Weights of a small transformer language model.
Size: 12 layers, width 128, 4 heads of 32, MLP 512 squared ReLU, vocabulary 700, 2.56M parameters.
Architecture: RMSNorm before each block, rotary positions, normalized queries and keys.
Training: a variant of Muon for these matrices, 89M tokens.
Each number is 128 + 24 x the weight over its row's rms, rounded and kept within 0 to 255. Layers, rows and columns count from 0. Numbers have three digits each. The size before them is the row's rms in percent of the matrix's.

# k: layer 5 attention key, 128x128, rms 0.367, rows 82-127, columns 64-127
# q: layer 5 attention query, 128x128, rms 0.407, rows 83-127, columns 64-127
# v: layer 5 attention value, 128x128, rms 0.397, rows 64-118, columns 64-127
# o: layer 5 attention output (transposed), 128x128, rms 0.298, rows 64-117, columns 64-127
k82 106:113117158119153110105153135148132140134120095146156145129129100153090132115146166141164154101133113157174133149100136119124133131096107118143126141147139138118160108136136120152108114123118120
q83 096:107154121093109134171138128114100118157099188079166092125144128130114144093070105089120169151098142135112137123123124113157122118143084152134151136145088096162095128133139110103130100137172118
k83 109:131115101131113128136130164114146129170138106144157190168097119114098159127106134089129181113110110140160150116144086121159170101091124108124122130180157131163093124102138159117132159146139126
q84 099:118120095140181158125114119146173143099120099098146154078122095171116148120143138161126180105086135103117126137105131140116131143095124161162107125159142122119123134143158092153144136129138110
k84 103:157143148110169119114096084127163183100115106141104136125125078117135121199141117128065143144140142136162108122157154139163178142110147133138102125153120141137118148124085140116146099128144090
q85 092:099139145125143098124109184097121118132155117119148132138115158140084145124098132123096142134133085121112118138096129110169111117133114150171162116187153130135104143122086123166133137137140154
k85 100:121131106155158122114108141139136124141149106078081157134137127133149100097140136109152157151113121159137154131123113146152141148129100126156141138113182148117102161095136091068084117166142137
q86 095:095128128110123131107115153145158146137140120150110166150103115109163125097170079134143142115120122120140150145129150099143125118127141134120120157143145159098126159067135132087128141126133117
k86 099:120156147129175152136135152136099116138103095147133127143126107138134148134131179145141069103071105132133096127125131114145116155125126127167125115120139135149136121141139094154076123142112134
q87 097:124126159121108099140108147143121180138088086124120097119160091127168106153099111136108144050136184112153136070100159131126164103107137172130166147156137136112140131137152137119092129088121089
k87 111:127133162124129142165154133114162159120134120183111098139108117100080105129136167112086119085137159106115137075148140191130143111104140147136127095141124122127146096121143132128126143102135130
q88 099:077085100174145117149090132121131131108109136151129141102138166131146127135146142115121118128120121165105129130139136140102124156164058141104143080103119116161124131108094138165147111131160102
k88 101:162127097179137086154096129127106147166104133093131128081160190088133129130080141126092081143118135103133136138135119109151136106151131126138093131143156120113120096127127179109126119137127165
q89 092:111111120179167130134102154163132133134111136137117103124094092089112155117089194166118106164137134100114111110101105114098119137139123176086137089120149111112142099128173134090110163130111107
k89 098:121149094166074139121089117162148133131117148124138139095135160146126133141129103127135107122138110143091126096121148139182146101122161198097130139114156118129112115106126183111105144136147173
q90 100:123130191118143142119162141145168097112121144140138124111137117129101093091140108137158137128067133116146178148122114085121115135140136126097099129147101120123109184118170122140164154101139157
k90 098:164111108108136142086111041181142134121097129103143103117114138166134131173117102121116136152122134099131144167144167140103146148144089136124127152130125144103104135140153124130136154122124116
q91 107:196108140143123134135130133146076161154097142102118114076104110095136103128122121134137123119147165149139107101114110106085123143116158130115125125140136088124148140148163139120096134145139096
k91 089:111139147102146123119079137152164099161123140175143134083131136111142138132146146089126131124155173113137087118161126155098128125169137098133135145128140096142145111098107173126156157129159124
q92 098:140151131097093102112119150077143122137133115101161147166126128107126151154135164128118130145117160117111141117161159125137107138181088129106088130136143126113140131090126104120133145130132172
k92 099:179135124132130136120092124061138087166174141107114128137099137065124124146085151119118142127147120131152131102115119096154144148125067168114106090096161106082132153136098153146118102099122137
q93 104:145117135117147197145141156090113143155111089124119124166160125124139136090111145136121137153124108123104126107059175148165117116134112127161141119102124142144146113113164090138126139158123109
k93 109:136179124140136127150133128100105106074127124180151135124128115093179130110108140136127110127167086136139145147117077150122139125110104129122090125145150145116130119143152127132161100131121112
q94 103:139156082110111089128106130102145136166132117126136151149095102141179105163119119111137135132115109118147095104141076137093145114126137149143100154106147159155108117078119126167145098119156127
k94 097:125141122106137144103117188090120127146149144123122112133160156158120156141115134115092101113130161091179111119101131120111106098124118155137132121128133127179118174137146128128115128118096097
q95 090:154119131145152140107085084151159133149169182123095152048117143094105134110117135130120119161113148124144116159133120146155122121110165113119114156119106132088169084108122084165114106079137073
k95 098:150104139133134129078107119135134130138151153111154134088146126146160125113139109143109117109117188133133110140132110095096146111153160133064109136078109142115168114124095113116132126137122123
v64 095:144133131108127128148171120151096120141140132092121082131091143136153131145093130118121158149134153116097139111136131143078115070128107159088159134120111076136108147133101098188132132106124154
o64 084:121140133115123137121120139125132134128116165107114163113136132120118095122154104144122082165136118142157165189118152103195118129128130113127130128105134176137117115172135135099160138154148099
v65 103:122139163104142151125131122095126127155121106131133154126116116126173167127126111118182071114157110147129126097111069167172133146165131120099109161085114106144103119122185146120121125146142111
o65 089:146165110169157125162143157103142131149124136125105133216127110151111120090099169127106177138095150089114125117084144116127158150145104160130104108136131120121138115162101133106104142122142111
v66 101:130171109160128146185141133177091118107084065108171128097121110126105119132125138141118155122136122114158123132121143088125115129125119117107143148105151170084090150137121151145114149088141132
o66 090:142079091107146096092135129099095154114151132170125082176133078146155096125101127153128073142114108157140166105100118158110115144110122118099096146130126128124122106156119120117133135139108114
v67 105:165126114128145145146135127179158087128129091126089114107144099120144090114109141156178145134104135095144147143078131124093169123101119102156138115136121133151148114142163135109145129167126091
o67 092:132120162115125120104097134145069206134131131154158162095136155110129164093137123097067160140125146120086121154150120106118117112117117181107125110137122107125116133097089100139099099079134136
v68 087:168100162166140126112143146116120137102118117169092121113137140119099123118183129175113119136144067129183101114084143129111108127124162132143100183147109138100131118113061117140115126141116190
o68 073:128127080109111122097095121157110173111167140120105160110107075094184090142083137123095136118124141136103131094139139124114138114113136098151149124150163136160144125126103152138110093120121130
v69 109:065159162152101146086130114095090128154117143168128132105128111113132115132082107091089105166134138145125078134140092087138141139135115115109126132119147105173141136173148110149149103117130125
o69 093:151110121123196108155126168112134102180141107086120140129115155143083106137154118137150139101113137087145138149094131137108120131158133160162139112143144171131145135090106108121104145159105124
v70 093:081123125101144159110170117144148147088127121119095115129100174124131140098147134140137116178119124145101146171106142158117090115126085118097141140116129158119060132116133092122167155120142122
o70 086:133148165136131121130127115142091115152134134176087095115121116133154129187122112114093126141162122156126128129117126104147179120109180125116137132143115089139162146149113118106102108099129119
v71 092:115119111095124190136135132162147112156120114162176136157123125193138174093137091142142137142103166116157125103118114123091155114144111119160136128143203086117125126177116148138113109112161102
o71 081:138136131179115124125121129112105106099132112171067117113163133078102103105109101121127092105134095131112166151144096124126141097087114126089120105169116147116130155127153049126131167088100124
v72 092:121151121113083148138118131133122114081172163153122110078092176128116173077128096139111153119150119142134167159137126135093088112131140195092175127186145090083102135147097121117158091117144117
o72 090:147146122168132150136166139111138128162112143115117131169195136103153115176127113155102054169130118134113107111130164101137134135083134110149102162093111112102145120151160123141155138095109136
v73 103:136171137127096094150102160119123134120156123152130111148131125109125124160152141149099112112101117098093147162162133154090115096147077152139091086145117126165136126115125111115112101115124151
o73 091:114128105094106145116151153152117149103087097073137102136145125115132168119143069115095131119107148122134074110150116133145146148143185128130149117127124099144128131122133162120136139139135117
v74 107:128107146094131095149120079147136120119160167104114130099117134158134132161136130142192152145123153126106111122164108125178120159140112134130103123081173125105112152100094075110108113092124126
o74 107:136128133126154166078123143130201111114121090149132122123108141147128132132161123092116129110186121145120154147097101132117133110155152111099137132147134129141150072136133168127119146168092158
v75 104:094100146184186132129139127121168131097131139109124133147117162142101098164147118155102098115136110093110130136090128122161099090130106151107085109086129106110123110174134143167133104118100174
o75 103:165135183078087129118126130146147142106099149120124102074131095131118141099106103095124157083151150118138136133117119121122158177150144115134157154103146181122122087133133137109138159179124125
v76 098:136156138107147183131134107118119139159147153107139119119142109096144117124132081169112107158102115099103100132140156121147112153096167197139095181098154122115119095134097098104136123144145159
o76 095:141144120173130129099126159168156139112133111120116138135113129172118119124099144097144126054138105109156160078110129122126096106148101123144175071155134123150128107117130164117123155121116136
v77 101:141078132120165142151144102147095137124116111099122089092119133125192125115112152120141140154103150139129124109150191156100107127142159099109125130115108130139127116137149136126136133133116145
o77 097:117140106097095110119127155136151132124144093146108146136082145141117127154114141137140098102124089116129179107118084099157119113104116117087157119138122152124098153123105078138148132126147100
v78 101:113174136120135127099173156144083134150131120119144133160143104151126132078111126098108150161102138131136121119094136127125128103115132134076118118111138135099128156164136117136137110136171082
o78 087:151105167132138106138119098082128109147114122127119121128138143105121094147158094142133124125139126129172149144164096101159163099149103157141151114147118111161148147122146072132132158142106112
v79 100:121093175151067120075132089135113142138130151083141134126141149139115139135126160113171106102126103102145124129111066130113158143109105137096130119093105141127137157126118128130124135121101172
o79 092:148137120106195115159144126072131159136175100164147132125129121134129150126125155112121120155144138151105110118126153103163095140177127147146119136154152146171117115101103154155131109119137099
v80 106:152170126119161110085136153123127123127137145151113102111170131124086115160113091133131075140138129134165098109169120133130115118162185144162155172132133162133146155094111138143140082134076121
o80 099:121147108135095141130120112128139100118103111101142183139065102142138135149156150135138150110083100127116114125092168127140136127106126097132080083148126130144144123098153152137125195150123154
v81 104:106121136092096142129120142138102127131139171103108089097133107096156097130143105123115141165155113128104162117124125093106112178116114112107121157159179130123130120137084120165150110150101109
o81 093:109141124161141095116106171124120144150105088127179135134140145142129159153111158155140132099120139161161106112134145154136107065134129145130106134129054118135155158098149105059118068108138142
v82 092:138123167080102144094124119151150138103113165126113108118136115065110100088138154159159116180142149068130110170146136152107100135150144123150115139138091175101128104136171143157139105164137115
o82 078:162115145154131134156090137134160131154137128135125149119110153155129127181116098139082163098126116162088137076098156119144144104105119106154131141116159123090124185110131152104144141121102168
v83 113:174148092132107121165112136136131158149138143104116131147161158103131144137149120088143132119090103139161104138125154054132072133098124095207146125115156119147118134127165117121127156144141125
o83 097:109118137140129126117105143097120092090110086106147102120117126160137131122126123177138120123148131112115143137148143154097151146155147137132121124099132116139103110148148119117088118120143097
v84 102:108089117146149140132127099150159117099106167147126154105125113161084080129136126116097122149184135149146118135090154139096123164102102120134109125147138173153114095126147106116098145067095150
o84 086:137112118111106094091095142162118166127141072185105127136109089124157121126126149139107105092076103124143116087143123144126122130134180114142146138160113094092130114116068175127130117136128129
v85 109:141103117135097143135125131117110135073121173127120167093111100126104103131153125110097072162110140141121123087099092125149118171112131074131111104120089132122113083115101113173158116138161120
o85 105:118129122135139119103110119166151174169162094086100108157151163128091110113091127141145158126109161155157088126118180102147102153128141198158126113131150146136084161133147155115101100118110158
v86 104:116099120146100172126160087114125118111110123135079093131161092178135109112147119141162127106127125148138115134076141123100159153106097093120105126125131085126139124155139114155110133086126090
o86 093:163142125132142072127096177111133121127149105117154128106140158095116140126080110095073114095133126124119159104151118070133112101156159109113148117113107152096125112147150128066100125149146156
v87 099:171124101132120157128140159109166135135116107118114109111149135135151077121125122155132101126165093134165082136118116126153145115182115117108112150159137133091124138077137122102126090132095139
o87 103:149164137126118113099124125158132120153139121157162128131137089158106151116135179092118193116107160135132134083128144152136154143080151176120112116119131119146125069124110145107133151156174162
v88 102:143104121157105162123180125128107150125150151136168126122138148133091158121152110140122149117164139139109120124128141116128100124143167132130116124152162123106101141111126104167107126106095099
o88 094:120174101102127121144126149113119120129124075167086087125171101139139084156122135149144090153157109157153081158123124132139169121115102114116115148149115117123149137136111133132099130096112110
v89 098:182144141166171100151138094092126119117116136110148136123170153116127141126118146096122123132135106141162145121104151171160076156127133163141130129132129131100131135091150126079100101125138135
o89 093:126165117116142156070121150115130116168117134146124113127108094179147157131105158145150138116122154122084126139105140124147134151178087104096094146106147128197106096144074147147129151141143158
v90 099:112101161132136092137139146118164147100098109130144189066131100135129102107147137149105159126159176119093135119152110099135118167147154074110160077138115112124128125134082094139123153101136126
o90 096:153128125129094137128068110098087158123149144078097106114126165078118148150103140104128102165112093151156114124112128139121134107144124133104103148102100115130097137143157159136167110153136171
v91 105:132126139144156110111135118136101113143097126155159125123153153121105110119107078134100136136127129127090160108169175111117166126165143132135131087128126153121123136149118111172107147094129123
o91 090:157136090074129164131181130120120068150157127132173122126139097158131144106172180102144109098136091139139128117100139158132095143097084141145119140113153128147143169144115126091154121133113135
v92 108:130112108141137147112084181132164144107141157116172091148114126134110145136151117134111141131104164118131132140119159184156131146171088138154136146163183166144113141152087147145104127124128146
o92 099:086107120128119132118180110169139099157109138160110121116106132115143132139104107135152089168145126156136102127107109145120100101070121137147123136119106100123138159079139151116144112146105111
v93 103:127141148116137147119132194121106145087105137095110144078116094142174148122132110127148104096140130153140117155108157114157136097108145105114147144158115099143141172147164175099130134102145119
o93 098:088112131169105151144159086122111121151130119143132175144163144176116110113087159129129109130143109110102139082155141124120151124157114138094157107115130133109127093124148089128201124111133113
v94 112:126103165114153110125155086129093133085140171175135140099132120111119117093111169068141109104147086111162136149113099151111162142096154130090144127138070153157151134167110109118093100134150138
o94 095:141140152159110076108102140123083136168153102079124144131102138128149119151142112129096111110111153123078114106143109091100102109157117135129165131118126134134155161084104157172164091135101106
v95 103:126126118146120109102119117140146148132098103126102142107100113154170116166163129079115147111111128144119119145099095117112106147090129081126135147096071120147114114102147113128123116118109113
o95 086:137057137126086105176123169101101110113139132110122156123119160136110105132075104113115121113099121110158120089143117122118135136131123164164138070166155149148161115160118141126115157144159155
q96 104:160089137151101131129169078125100136154091147130084162102109156102136133132171160100099093152165107112147133175147138116089125125130121127105109108149141159123115146135123121149104082095152117
k96 096:140135159112168116112149138117109125115111144115157115124169138122094134144104157164144137124147144175097104085149127141126152119135111166109090170137117162080130116125152123141154127138090109
q97 109:108092121147151108124176130147096106114121117130117150149112104064107161124115101128108115144128115121134101105089124171135117121113120126177155116101163190130142111104144126083105098152116137
k97 120:187160137127097155120126121119135119098133079134144137150077122113103112124154132111135155112109077137120138133149082116163120119144148092118101137180109112149090141126169164134146164122117092
q98 102:158148130135137126149117117141168164154141108110174116131136130172130116113157172114146160127100153160170172149144150115137158141133135143111119145104150118097108150156114094163125130112141120
k98 107:107135147125094108129171118156113152099135157117106109123111156111077104154146142130134127151118112120103138124119101143145134081139109110084134170180101137079154131100094133154176130125113143
q99 102:077129133161156051117139111149118139164106131083108160140100127138181084130092137158121121158112124146159122141110134150166144153108135115147165133156113133116142131135113130141149099113122136
k99 112:141167125146100161128129162078116116124124178156162082092117095106156147125150149125148088118140133164114116075136122102149126136130100153087089132159116097122127149157149134103131128168135138
q100 100:119143146155112134114123135134161128121112127117151125135145118103114112124145132122131152114163106145121178134103121108135116153135143126132145098192142125175130088139137142122125170176128144
k100 104:112127116151123150130124164149153110106132113145145160119154181091106105176118143141147115098138185101119138148111130129142123116135137146117153093166138098107067123113110141090131141155137141
q101 101:138161130109168090138139086102145089112117125214138109115118127154118088132115104135146126141109169132113128132109114116119088137130119144150103130148096162165125158156079120043100131106126122
k101 108:088104089157119099173138139127162156161166169139121119160141137100116138109142157129119128136087109143114151086152144152068138139144146109153173105101133124139217114133137140131135124140113140
q102 096:156105134170097106101122096108089104158122131135098131100118100140142151132082094132117128137143105119133167134089093150104193117133147147118135119148115109106120115146132114175107144097130116
k102 104:142168146110110154084136154128113126140118125073125128138126112129206132124143150121136099148104098153124109125139136161126095140151120109147141105090152095197089134113147115123124114126088113
q103 097:118120150106102128105130108093156165120136136133157075156176133119135097108133083158149131143119142139117073131080129101134142131098079148080137156098136089112149130172134106133145114140119123
k103 107:133121111124084113146135108178126145109112164141102117071098138134151151146109113137090107133159140110119087126109157107171160133135125135082095131144130138095162104117105123137154137193084163
q104 095:118157092136172110091102130124166108124139151140145132166130170100111122136154149132141124135158113171167102136129165144125148139113096147120117126065164102147118122129138121118114188161102147
k104 113:060116140155102113118159155079123170104155114151141150175115168117125105141099143133149123111138136142103140086119102153102135120129115099129111151152085127122118142106110091097112123141122133
q105 092:113127107134140120117107115100121084158142138141146142116118085146149097149127154105091169126127082150094159119134132103119103119152119095125118158123133106125079119153145144127122138133120148
k105 106:146158111115112155133087136144110097090158162126134127107179141147115142109118141149080131140097128085097116118117122152140132145148110154145113117094135124114163124145111164130132125129134149
q106 096:139119121133118126144109149102119107161133174111177109106124096125114110146147170152125073191152122135109100138091120131140100104124096140131152159104149102122111124164152093159120126134113168
k106 105:096130134121084067153118182085129158115094115122088140105126137125124109094100098114129116116145087110096140140138142100134139145138079123123119135116090113103153116148130119132121113142087122
q107 099:160141119129118118124153107116141134163105135092108139130112062135142111127142146092125136087131134111117190137151073117149132115109129118180133165139108150126168165165127132132154140122179127
k107 099:136102139105083128127119136130130154121158100113138154104125094074135111119160082166119106117102159101094141123145104138098102127115154077159113149106130158090139159134123073113126093161116112
q108 095:128094077145128126119133137095104112137133136130084129161083113141161161145133131124117118128142142116156159102131146114114075120124143169144156130065140143135155105157157133156135107193158107
k108 096:137121112147167156155135143107106117091166143103097127143108140163107108090152149128171113178124138083128147168142130109124139134105148131097134122107153150151109106088130113112123142113137124
q109 105:151149136145134129115093110094100148154150137134156141117129089101109069114160158131141180097086092103135121121131149116131131028131156138144094123145131123101197157099132129129129148154125122
k109 111:128162116109128112117151145179146139107127153169107110113140119083109120121120112158082103119098103157156129122102121118144147135150095142117128181154134122112139112128072154165111127119141122
q110 109:126110142151154161099126158147120139119171096200083132142117175146132156148122163161116132139143129111131161114108120120134117132141127106142116140134119135108140168136117157144130110085070144
k110 109:117138095080134151137119091106153124171105139170085123171131111134125145106169109126103141152181145124122120155124142137108109098117138116192142104111139115145105133105119092077145129130137163
q111 109:134107147139095122158124127093115091163131107127124089120094114117108138128146134150058126111161175101160131144158127127149124148134171148140151108160153116134094126103162114092180140107079110
k111 108:132144142168150158134109078132156075162139098149112152132112066109110100159144155120140137083116106112132144115150145138104127146162110124139127129176149152139135147116132114134162101122153110
q112 110:165113075175120116128101118155106098104165116124122134064127122137160115137138119117144158119131188143145089153125104116099108129153153160167100130135110130106167131180105176146128107133139103
k112 105:131162116155132145152103119120162102150134124138147133076105157147126165124180083115157132138090076121150098110151096102185128122139127141131137168143121111133152102123123155115085138119124140
q113 108:118118122158150138106156167115106132122134133132115155162169144144139117157128131084122133102112124150124119160099106105107126137184075067138105117102139152141121084149169091119164176094123118
k113 104:139137122067128143138107128163143103117125134117140165142086156110140098147071091162093138158171149134100142080106135118098119156107135169115149113152137087098124136108131130147116093165156159
q114 107:097140086137105166129114137152155143117139130151137118153093089105148098152131139126122100134078177139177139124133146123093153128129129106119151130116096126138160115127100097082162143101151125
k114 102:133134138148138129134105104153129155123110115144145138128103104132084132162103171163119162130154110157172104128121132115124177134145186139132122120177109198121116174126127149138132177103118118
q115 105:097133134148081145153157155133139114125148115146073104113109159116140084105118085133149144103128128087160137118149130192147150130136130126117096119115125143139109129132070105130119135153105125
k115 103:181119154153134185117130125093131125125151096158124122124155128122123134139143161137086138181185123158153149121093119132127124116094164104133129133110157103114201108130130145117150142125110105
q116 108:144145089134155133125160077138128151136098098136124136120146116142149083118132089164118121155115083105149087160121101136129106126160122119141122128125138110125128173131150102092133144153152144
k116 107:117113075134141170153118123137087107156111124142107092130167113140145161134118133147085107093116094124174115141156189118155147127090095143152089091093126155124144130131141111116143114124106117
q117 110:136111177121116134117100102157116152165114128111115081146115110127156162154105166163149132116111168088174172117147105130143130174117101100152126118152142094133140098156124084115132180106141121
k117 108:108131164106111082173134120128113129119145138091114140096104082114138116169159126125090156113133079104109145175141151094135140142156121106135120140146126119089101165153163132113162091114132156
q118 108:139170141118145144132094080087123099136129185131108139081139112113120098080084141081113166149112128114112112096151175137099142083095123112154151134132132113125153111140097091119130140167103083
k118 108:095120126076105113163140121166116148104103150121131167131102115155108133130130148145096125146074123107118155136150135128101119168162145109117105123075159099144108160111153140143103175109114138
q119 108:084183147132130107166131177090116143105130127135142104120115099130103118147139137116117124085102097110158127078113150125157140096156146109165113174159106127095148113139148102156126125103141135
k119 097:162125142105108154104103105139141150180120142140121114129112118105137108120109137157175121118112133135116117152138135134144115131147093138128151157108118119105143156171059129113106134143172139
q120 106:146115099134107149126150143111076143135120167143121158154076149089150142179119122137116150118096097150144097108111097169107126123100173175108140157134182141133104132128131118123152120114124148
k120 105:185160114136146156157151117143126119134141108120119162101141134128126128135149188135178138081144128146133152109123109133094130103118113157110134154106104136108110161076106125113149119079073089
q121 108:063132111157123159134148131120130114132127127110069154145099105147142136119119146140127131176114138153124112131132159107110144106086088109070106145151121097152126100209101161127092120142126152
k121 104:120143142130146141178098140136142125149123156121060099141126110121130166134115119127133132189136173142083105123114168140072131148126107150115127100168132106106129107138134155148149148096141133
q122 110:102112097119107109110120148081110124138173185124115123076141108130134134106112063165125112106126125103076118147123084104153124138176136130146118130137091156114126093116110121155137134151133107
k122 106:139147107110136096070143098140138153121143121127137144110150136091159113094138123150147085134156122115087150106151147113157135187150142184166128158094152093118120114146096182102120116138151146
q123 106:084153076113144160132166101131137141085111084171158134131086086096113144138066131115144124103118107136143146183121111122148136152112123162138135103146143121133106114152174145154093149105147093
k123 105:130149111182103115096085100132114052140112156101149133079111118107116113067148136115127141143094153117115167100057117094141085081108142127125118121131090095149144156135135124120082104136125139
q124 111:114154131081145159183143096134113127112137132111148133140158172144117118122140117139134104134107157086154140128105092097084133123123135059116151174132185150093132111166144129152160118153101114
k124 102:175123094114153154099077157137145160111110120124137121144126151175115101139112080104095152141116173120143120140112144109105072101138071137095090138123110178122175107147106099118159130125100132
q125 116:119125136107123141163122145137107141089131096139139159095144145170125127119097091109111131120148139182184147120173097131146167117174137119142153120167118097126127173123125129122144161146174149
k125 107:138152119107120147146127134136161125125117118121150105162129144102121154102163127143143128106138162127173102142090153117142136085145177122133119141136112169171120089178128107132141087087121142
q126 112:109118106181124145109103083160142115121104116116141105112145133145107086116127135116140091134130125091094136130117077149143131119134134100123141134154138147123116091127106109129119139123137103
k126 100:193095141128129096131182145147103125165128121131138149164168117070114115131151127097122106154103153124090105101110137116096104178119147074157153112151080145127121134145135138148143111136148105
q127 104:114135103149121144130154138131098127109129122080085160134154104101123142173104143142134130113152145133162157105152126097106118186119129100127122133102120091135145155113129097102135108129170142
k127 104:103164157134111156112090094116061114137136098132111096139088131146142131104103106152165102107120142127112139113122128136125126137138137097116138137112123152154127111138123097153142124123134186
v96 106:122135160133137130098127101121138087135165121158127090130104155145141084155144098148108112132140066097118145117142078185113139095119099127140133170149162104088125125137115150148111123095131140
o96 120:131086148160101103122150110106140138137138095137143135096123115115133099160151110111122142162182138138149180121133080127144102152134142129140149128149158158132139200082131155178158127150071114
v97 096:167092138122085125143136133125170156113100121156131124141124126096138141115114151093086121083084139114155146136095097147096103114130116152166133121101140131115161150135088111127132084170133095
o97 103:146161117131152086144099138119156117161119107145149118123173136104129086106109127124122139158134093120122189148165120145148119105160133122093119114135113134084144091181143104120148121151154145
v98 107:132092141114149128105139159173112134149167076096101120150114123094131118161129112108124113114100135126115170079153175104123137135129136121103065101126129105128145158160126097108132140137101134
o98 120:126168126126148164157143190131143154149126194118101187140122112088115152141117136139130116106156135095114127134125156101097127125134117083144124140152102105137135114143128172140127120135147104
v99 095:083124154141100106127133147141143112132096098125124171121108171120136117118122081139130113117171157111166093173126105101149113104122147068126141146059122085103127147164127111113136152133109114
o99 107:132158141148060108172154115148145144154121094100137121142111131161150113126120138142117121126103099125131133147130141142140125116134159133136153091120128140123112104111163116090163146137162076
v100 105:154085100129140100161166130108148089098146152131088112151106126136114156129146138103171130140131095144112129157141133119162182142116164135124120079122116150145165092133126132177136113135166128
o100 117:108144138130135133113137126136150110072123145130116124122086111115103081135105110163131177145120074190177167101113135110114144147120077147134106124154075136158109132113120159131095090101150164
v101 107:120137098154125110138136146135161113099147100182148174114144097111116110155133125121104117073121093114149150117091127150151084111071089174116129141150110134169137124097115167115104133176130160
o101 121:124133061108126131129103095089151164126113158118120089109164150077089122103112135161109152158152107132163159127136105086130096107134119125102153112105120163106116116135147122162119146155073129
v102 108:136113088099147107136158134163096129110129126156132129105134121079109164164120118126112115136137161101087135123153105131129138128102101133111127168100122127127107113114113136155166130177097134
o102 117:109098137115114159118111126122080114169118117131094143172102151113117104147114164159109130127126136121118139139099115115156130150180128155106152180133100126140125118098080105158182123131107137
v103 110:143120148116149155111145088138099097151130138128138125103133151146102150126131109133143142156175114158170131143094119110133111115095169131108100087153119141136108145136093140156101145144085113
o103 123:114146160134171138163144116108097130122074105086127141158140156156145129104101107132139144165121149176149096108117123154159083146098095203132148119120162137107104154135158109101125124126165130
v104 107:121138117157134107144119074158170142115162126152140078111140122141105113157142136138115120140151157114137157135132121141112127081098152116138137081108115136176126140120134136149123137160154152
o104 117:139131098169191140125093125144110123136104109122112145097162124070151166126120139105128118129171092146157181095135122105159132143120123113167114140074142087097143123175123081131180147120131123
v105 107:098137137161088130152099085137134142114104105098123089151172120141113126139135104107153145126150072155128122149097187170107130102123105137154113103126122148128161177086137140094113104136112143
o105 121:149113149084170152089099121163120127091144143109124137133106121097070130112147139143113115124155106120203122131163121165133143167116149158166135099153113137117158157138141094096128113146128133
v106 104:119098149130114115142076140151099136135137145162090120144150141159098142125137075092159087132134097187150114111177167123126143144159114163117126133144175154103120117103145107100136134151133149
o106 118:155127166091130076138172141104118117101120131124104072135136165125141097092100134082124098152163162114142154115167144159116150167099121130130137134132112148124128102112114098106125101099104090
v107 100:127168127116127146114104112108083115141084107128109125098128127100160112170128108176137150109088116120128131161127107122121156141168123118132125117094116112111110120150126152139129177100108146
o107 108:131146151139070138116125127144146161130140110126119123129130097163138111148148089130133121098140076116109070131107141147112149141152129108122173123153099122137077158119143175156147136160144120
v108 103:083130170146132162089109090099139096123165128096093124137146078115134133143127123131112097122141150150103119115147155111126143133106099172133113129139089128144163107135127110122121097163118178
o108 119:162102109130131168113154133155100160116100111128130125106112153126105133113114127157111123135107120126090153095085168129114127144114119118149139167100094119098125113090124100161170129116100148
v109 105:096126125098122108120097155136149173145109132120173109177129119122089145088146114139156134132143156096070133153098124129102144138121154135153096141098137130139160125144167131130119102158092156
o109 111:125125095112095163136129089163117141128132149104167095149095127101114119135093144123156115134142143105120152120154147070084128162132141146151129114116142094141148132143114149078125127123130179
v110 102:107119162123149132094135171120140107079138132120115139130155138152120099109120104126144076094120123134140156149142096119126117156122182098129136171162122122119102137123094121150099112148132120
o110 112:061094120130102102155105133155122098123090151153119123122138154134174101153147090136150113142110100112129141091103134096116146118158103112141142120132140155161143180130117137115143098108121105
v111 111:145100121112110140103142176108125112115152176109106109127099164073108089141140118126098109125128128112127090127137152130128133155108163091157117134108064171154107128180116136124133103139170141
o111 125:086147143104114127148165114125138094129117160130150129152155147107139119146139114147174145162122159159106153077134117186119192154147113134129092095096127123147134083132111101138142132144146131
v112 103:129056152140154145144110103100100136140124098147085110104119146179080160151127129124151114100114135117121120095142106142145150084108164118127094118113113095135100086154148120117141140135121122
o112 116:142147088092113105131090161128096153171118155128116137126117104145103142156098110120103143099147140149146110130114133148161156072116106132164141156123113099200142112085133113123151115105172106
v113 107:100126155105092129097147104108113137148135146092126121091141151103091109127103121118120088140106102143100164121128113114135151154145148134123121133092118133106165122146118126165080171156115155
o113 121:105124124111133145113111113150146105179110128135102139104139094116149128116137108167129137139165121092142097096147086113133107172120141122115126161148155108115147139176122094161108150125125140
v114 104:112125116133091172171111114137130095157160070131114112074074089160132147148150140159165157107147117158172134118139119123124152138163115153134118131129118142102153166109131116139137164098150118
o114 115:123132167138139120190102132096102153087122081142124145124088130112081142119137115163141124131157169162173130153124090115127152115146118120151145139160095074119086140130114119138112148122107133
v115 108:122162115125103114154095142131146117164115168132154092109118103113104094097145119150140105144096141128119095127174086110143109119098115174126138120132153126126152131134161189111092148155163126
o115 115:145103123098127120151118126065133116151103118097109065138107126081127134099122115097132140145143151163117102144149122070156142162150122129178129098126166126132133142134069091119079152149115115
v116 100:149135079106155136102098163142111118131106084188160151115129132140129110140182126147141190116170097116141125135127144100152140115156094145089143119138111165133139144111123140157122137102111143
o116 121:140171165131129093125160128082114109164154103109144120115084105117105153118114128094118114108111149136132107146133147117092094125133152160136137142134121073124094136096102121109117168139109172
v117 114:130107101134154112123097147159056138110127127119105105131139116156141110142110119107107131113146096172143157118121149149129079160111146119103122158150113111174170144095105100175166170141179104
o117 124:166117108120150146189146116116127166136133114170144124106124093101153124123122103165133167111134108111112140113150154157104133104111147162086151129123153116113154096107208101155126083126144104
v118 109:138139088118139115128126086129102130142103124119120128153135154117146089121119110101119113104122140148135141098150186131149100094100121125189165145161150185147143103106144088141153112203109122